Part of a small language model's weights: 4 heads of 32.
Each number is 500 + 25 x the weight over its row's rms, rounded and kept within 0 to 999. Layers, rows and columns count from 0. Numbers have three digits each. The size before them is the row's rms in percent of the matrix's.

# up: layer 6 MLP up, 384x96, rms 0.156, rows 241-300, columns 48-95
# down: layer 6 MLP down (transposed), 384x96, rms 0.154, rows 241-300, columns 48-95
up241 111:534551495474499509512478524463521472520509478520502475474507558476499502469508495452501508490528469516506515496526473499500554520497467530451490
down241 109:460499473498489527506516500526482499517485523524464477531476474502498514507513550522506496515497512492534414521485515521488483528487523526480499
up242 079:509508489536464507484483495510481475507501446504502521521466538507495513467505491533542511515494520438521506482514514467490538485511493521487541
down242 085:480509483496531526477511514518489499496518517488490524499511481507527495483516442515537507489512490520469456526456504486536465524501473445513478
up243 079:469482486484511481476483452498498501519477490535539516499527512498527499536484477491482494495491521461477489486508515455520504554454522502460528
down243 088:460498529516526505520503484423495508481492516486489525457532495475515491486490429525504512479484503498473558516424445455502479509493515470514489
up244 092:505509458477526478492510570493507534516554466515483488538511530450502472486520518507450478476536498463517511514507476489507499514467512487533479
down244 098:527521508494509479483494474518543493485501481506521468476484482445526467487515496495550495509502512505474447494526487525522494466515482551488485
up245 077:489527503516489503519508473511508484533496525516551510494528510481530542521497502510493512441541490495474497499466524487499522496509532511547524
down245 079:496513510522488493510480489505486513492509567494541525510493490494511485473479459479529538519499486500503656500470512469492512480462503498523497
up246 104:466556499483471481521530558484515505519521515489491461496535520471507513489535459484499503507526457506536513465489478457515509533505499549488443
down246 098:507503531509464564490491460479520451480522485529488531511446484559482475483465544459495480518500507468467464511490497529507492476532489475500510
up247 077:473512499477458505472479526522481467542492483529511466474511509456510493519529486488484478538507528541490522507508502482491533494431471478513522
down247 083:483493455496455504486487524488534469482507550489503504498502501481526452506562451523473546521534520492481466518442456518511518520466541495495472
up248 088:476519466518491537465511540523517509521517495521498512542454529496495531459518487445486481478463485507492501477470492468516559470494515555480461
down248 093:509493555494504467521492493510488498490477545480524501481456540472498484531491593510500505474540512486482474475487464501478446475505500467545508
up249 089:496535495530530492479458527503499485502518499546492480527551509459503432501499477471474555514571523534496504534520469503467499520471518498517522
down249 103:484495460494497523508514487466503556496481508491486501492498501490484492492499514596516450525474495508490462475497528500511488532490508441513460
up250 086:498505512481485502554484490524498505517523504506541482523520483485476468506504496495480499489503528476453502523504503504498525462494490519496465
down250 091:544514496521506502490469494518498502494489474497469550484499500484519540519520579501519506508542473508507374474513512527512480473532479479499510
up251 077:522501511556481492487509503500513468503508501558509513496529501462550470469477518496475478545483518515494495533484479515512500481452545498469523
down251 090:471491505509489526491484489464483491467519507476498513477503491511476505490547506482531485519478499525478485531448499473503537521525488527519508
up252 077:506513461549444526511516489467493489535478519525523470503506488471517511469526503502498517496475505485496494480474531461521515506485508538489535
down252 075:502497498533526528515524463443509498506532530496517564474506471485519466485487503526518528525488479533474459532483464488531487513530494542509490
up253 120:542479474472481497484484518538507455542475509518514476530473487509489479507532468478486532512524476504545493492520542529499510486471491512454496
down253 104:530534505497501497507496536516496487537530452509487472487517489497485483503486533489483485472489512490497383505509488468471506497499519528495456
up254 077:478540494441550525531458523514460507544517498492503481522477528505503464537465501443472536461520492514524505467522521503470527519526495475545500
down254 087:497525449547532505481499492474523493507481486487510507485512491454530479515488450567534486548470484538486543528474493489519449508490521488527485
up255 101:513522490487477499541499480479495461483496497488462524515510535495509529462490496460496525490496524473518522509512485488517461478514489476480533
down255 111:497476495506495493540508534455475489501513528467477493514481537463470513512524508495505507476520504505545433484490515478487518446471531524526491
up256 084:516461523542497488506464516470500489493474490513508457499509570495454512489473488493466505497489533487544504492493486517513522596527494526509497
down256 085:527494503499475462510466460502545532486499504494496521462517482490466516521536539491523485505523491499498495502547527486498505500497495491513518
up257 118:513536479521539519499456480484456504502529486486471453486495498487494557457542509459496523501519479542520521540487470525534489472478548513490523
down257 126:446508461507455498492532509511516473482466504477496560548482475522479499537490530509465527536507519528505502474493512500491499485480529508474486
up258 090:530463524493507522518477501502493482462538510502509472501556524497478495490520502500496515531514510514526510471509447546513452528466541527450470
down258 095:580517469522506526489506491489496490574496542484479508507481491498472496493469550495530484508503481513511414536507536460496505482499498504510465
up259 085:507532493521525492537523508480478501526461465522465473503508530534478499448532516553493490478486509489491505520468526512494502497514461496496533
down259 092:462518530518506493497494489490485484476523489498522506457450507519465528492460522465541495524481542493461474547488501539475521465471481491513483
up260 080:498513533490485484493527486551476515477503497523512518465487520435503523517460485506493506509451529462487520496506533490478532459524470518456525
down260 075:540478483531510517484497486456519500497540524484480541535518520484511460543520497516476523482519528453523519519492489513496471514484520451496456
up261 112:502463501514514547446443503501497464486509514513517488508513468518516467511529464490472541545502507508502528482478456557509522494475478478456538
down261 113:505505471486498432517529478508464474517506496521504516537484468473528519515491515471521477471484465538493477480507546483490506514569487503520480
up262 088:433516518497486508524528471527489514517484533508553528488510492468463525496501475465488529521467518506467505475491507507520509456505538497467535
down262 091:477503486494488534517508448515499507502500477480523562489468455474470508519462576495500519483526516505500513505493508522492480471529527496499489
up263 100:532511468470484510437495518510533531486508479517509503537521478454486486454492469499510492450520487473497524518508485479533564502500478473482482
down263 098:525453451495523530463518467516481500489521513470567484489465478502490493478515533474496461502486465515504432531499510499496491487523496503494503
up264 082:503501525476460500492542487511493519488491523532505470471538504468433494533502486466479538520479527512486511521555493494504454528472499500452525
down264 083:477483498499525499480516499456507457482521527482501510477495495468534486471509428516501541465498504532508507551434479501522477534510494517495525
up265 108:408495492515484513501478477473506485513497517509494473499440520525478479510518464482488495464566512508548520489535491514472531493508492477486481
down265 107:528499480508529454506508494485506473528528530446520474482506453529524511500506562483502467477538539496504512516503480486523508457525473504465520
up266 101:508503506509503482496532481532507515443501512477539513507521526497514542522440521512501502470509494523520474535456484454466493504530518535541507
down266 091:500505495466503532495503507510503491517518497533487493488487498481499492499502460481512519494505509462499684487525515535503508513497480480489518
up267 097:510472483503478490462536520484469514485430489537508509468516496514505518515497487473516525465460526475520524479506508498541498534512528478451484
down267 097:440493503513514494460542519525481506496530501436512485512529499494493510475539540462492484558489523483501507508494465525449545529482522493509484
up268 084:499502509543505463519561491540491542498497495507465484509477494513499479444466483491529536525491507475524517482563502547506495468542514512469515
down268 094:527483493524517473504540471449504518475516546506500511504501490490496442529509463490520549490529519465500475518466455547472489519512528545488504
up269 082:509528522486547495471461523534487519510507444489476507505490504532486463542506507515517509502545479511494499519555507507461509494486473484542482
down269 084:510499498510513499487445534516489483482499455491455483495482518492518459468521464513531513504510495515486549519482458515522493514509486455525501
up270 093:488509492537498520472456555487494473518469452504524499513508503504507481517550439490519525456484509528506513484520450516501492474468491480512532
down270 094:532484491569548460501477511454485493475534510486508497487505498511537447488518505494518525487439475491494507533505507493474554533469539505506521
up271 086:478541470499495500512555483508490506506476524537528479497518480478551524508471474455479562461500535483501502504475517489471550515501498526513546
down271 081:489517491513474530505509518505517508454492515483464537466480491476479500502475481460535488509528477503499608540454487485554480493487520467510531
up272 111:510524432495503530504481491505510475514537470480521496511481556495479515460513506452504488468493502501551518526527516500538516477478448462463482
down272 110:529561509479506512466487521512455544480529499464452469490515523489503503503526499479539545512501539526477453506494455475485530500466512492477509
up273 082:512516532449500481520498556522465519502519531513519476510516534479498455461490510470461505483494514549564521499517533544477518474500460476507521
down273 084:474510502504492519525487518466507540529489485533502480500487483496472460519533466547516506508531492484481462500513528509537469545533528465526462
up274 086:473514503515535444534519471504497553492519506489441492518466507523473474471454491492516522511517495494539518453526480528499483504546497495483493
down274 091:522489488502476503470475508477522460504532565508467520479542505493509438529565463503527531495525519507491502493446481501496522507436506504502501
up275 113:506509485487472555520481505518510481541504539476521501517493516520495472487522512501488504472528535493495518482455528532561502501471472486527506
down275 124:448496533482510439510533500494506506494513489501546505487496547458522498465471447510480497476532539463540554532518497513481497512531531472494484
up276 119:489530472483513544470461512547470505496522468453479483538508521467513475477520505476482523488487518521527518477531483554510527512493491498532501
down276 136:482487523485468476530516552496515475505487492487510496493463515475517477471513379503517498528513533493525538527483505512486500534518500484500517
up277 089:491539494578466496517524519513515451519510485504524478538513492449525474501508476504513506485520533499521516481507499504504531469464524504524550
down277 089:481496444512505513511554506487545532465494528496512486484485518480532477512494406531518453495511497489536521492502518497534498490497493543516526
up278 109:474497520550476521516543527497448464522482464476478472481463468494488474507523501500517470483488515485481514521510493516503484537498469499495497
down278 102:469459536482537503482521489521502500532482502489507498504498501485488496481485405533520484515484503492508522526518517517464499510457508523500528
up279 130:506491498499499525455493560475531459480524454517466507514487510508491521457524499457471495477499547518518510496507526521539532485471473530499549
down279 135:539470489487513455485534492486523466537489502534527524510497483518490489518471544534494512488520498490511436512476515534462495506487490576523469
up280 098:499506497521532494492466483506465481503489495540448455522514518511523509477499499478480526474514526491520509446517547543521512474532517508518466
down280 109:487468495499504537548535501505498469526505512488509497475502514559458491489483539502505490541511496491515432534470480528517500490477463459497563
up281 113:515485528510510515499472504505480449498510517466462516529472508409485489475505490478521492513540483467515517496524458507506497488452479494501537
down281 104:480517492500483501517489519536521446474487513470511497502500478511463522463476514504495487504499487509508527478465527535481469457498532497471554
up282 119:485491472532530512496482465499462469505497470497476493521510494434470543527481445501517524490496469491511516510517493492515481520512533449463512
down282 112:491491460488500508488480443532508506470473518477493453538546489494492540484506480501529507514518450492505507495520495494505494495491568476508508
up283 085:493518475516532488534528459514514486472499501516485442513486542522518495507502500530497515495519493502498493497509483509512516511497510480503524
down283 086:508506547516497507500478525476497484527519507502494540485471513536508474515487525502513462503472469507471517535500515503408477499523507511531469
up284 083:517525518484516509537493490535438532495497479519531476483518488488500540536467486485436535433479524458504486532504490509483516473512496489511502
down284 086:515480491484534500495485512454518510468488496507506482516556494518486464489491464506514506528529516506463555514485478507486498539503480469529491
up285 112:527481492524493512458476502533472473553515515497468534508497477463509495502501482486494521539462502494537508507502512493515517497526487530477490
down285 116:516490549512576520493508496473517511534517493526512489507497493534488462497497493511477474458512524467481468507495488482451507513498486523517503
up286 118:533479472534541527478476460471426456551523477475486532518507489482512492509535502469470506474468503458474523501483504491510505451488504501497508
down286 124:518535534494500495488522481525491500482492477520484482465488442484500479467480570485486494497493493506507420486521489498479567528528483543487498
up287 096:480516440467491507460480508478498482537463458549484483492500485504518531544504494489523512537477537498471518496513492488492534525469457486467488
down287 102:504558496488483466535506487494476517476511506463508487491514488481553472515494515521480502486472488509475501524459489528547538483552555449498489
up288 093:508488489472496513531503475499480471493511499501477519531463523547498517481506480515457504498490479574514505525473528551506493463509489520483479
down288 087:505491486494494494479470505490520503500515486477436505457559553467505461507479476480533502531492506486513517502504506504546464484484476462501541
up289 073:484473502519498501495459553491478484545521501502538507553500528454536508496500475429486517488516493521552501450512505485524565476464510496517504
down289 079:478531489563548482530481481507524495484508502502453540483463495517509513505466504507544480532515472481470406498498516502489479486533483450507511
up290 107:526483490475514489472491516545525461481467500538537476493510508521543480465554483465505497487461477521520523479505480500496534529524453503483458
down290 102:520511474525488477481527510456497464568488509481524543520513500503497486491514494485502503492487544495538472523505515499491499487478504535498414
up291 090:499485505518488516487526464521459492484481511520503525523481508515502545492524509463497483512454496442476516456518446526541504533512493526481476
down291 093:488470483539501488489509495493489502545566517488481522492474485511497462505490508511494520511493475552529438495505499532485467477469500486560552
up292 078:504494571542498487511548491515502465475494482507479490518528498477500491497505489508479484503522540511548509480499502527489488509502503515518514
down292 098:479510466535507504494503484489537537484507515474510506490523505460486453493505469545533520523484516501470461533466463499533501516510520490524474
up293 075:451465507486509484493502524487500506485486509480526526546506540490531551516456518486450469494493458513511500468511492504507525495501494500482448
down293 087:492531493511514527506499503516486519465507483515496486497515502495489407478495476498509573505490516484516517499496476438504506504511509503519506
up294 091:460432503529518466532542473477459503553551513501492545559510525513496522492517471492501512522482507538537494467489515518520486535461499504522515
down294 091:481506499494534446473452489493497499535514512545515499488503502506499470482498507507543461556483489491493549518488509486466500520542533487520453
up295 087:478518456500484513518484530494477491537498478530430538525458515534480508483549517478493502486453505458482520502484491533515481479492492500519499
down295 086:448509535487531458492482477531555492511487499534495489510526488452485489482457500508543473464504489487480528485526468493542514474502483468530528
up296 094:494472519457531466496507488559496518499510511487463518503500488530476449512515484524483504499522490486531514449526456571493490475508516492452489
down296 094:549474456520477556507522535490515477528502513486532487495470459470532530511533507477492500445500512465483493487428495462546510510456526538513482
up297 084:488533526499452508485511536465476463537485515489526484510490498511455502477542479524512482562497544506534512492507489456510496524469529487483548
down297 082:490473497510547496486545505448539459541512542515499519508494496473529504476498429533521521483459459492526481514446489430511479524507531499492489
up298 115:508518501479532507463462514504493458506496518520488489481487497499536525487530505466487507505490498451502501524504525493515546511494482537451515
down298 119:529506523501495508520470520532497540501500495504480445536472492507516496512486589508465464489459515491524401514517492516479529535460489526500522
up299 108:496487494452510525511496495552510501513486518516488512547515485510523493491515487541484481509497510460507511510494488511539524510475527481502523
down299 108:575519486495488485475465506482521527504512505510482494481517482518487479482449499462530473490531494497476468468526465501471532526520451499483486
up300 113:515529473492488536519521498517490478524464487522560466521508494530482521450527497475500495489481488463443504424506534493523540482518494507507502
down300 111:442441512511504519533507542532464494471512467519514494486475510504537529507494561494482493494509489521554395484513532514530451481499496480465525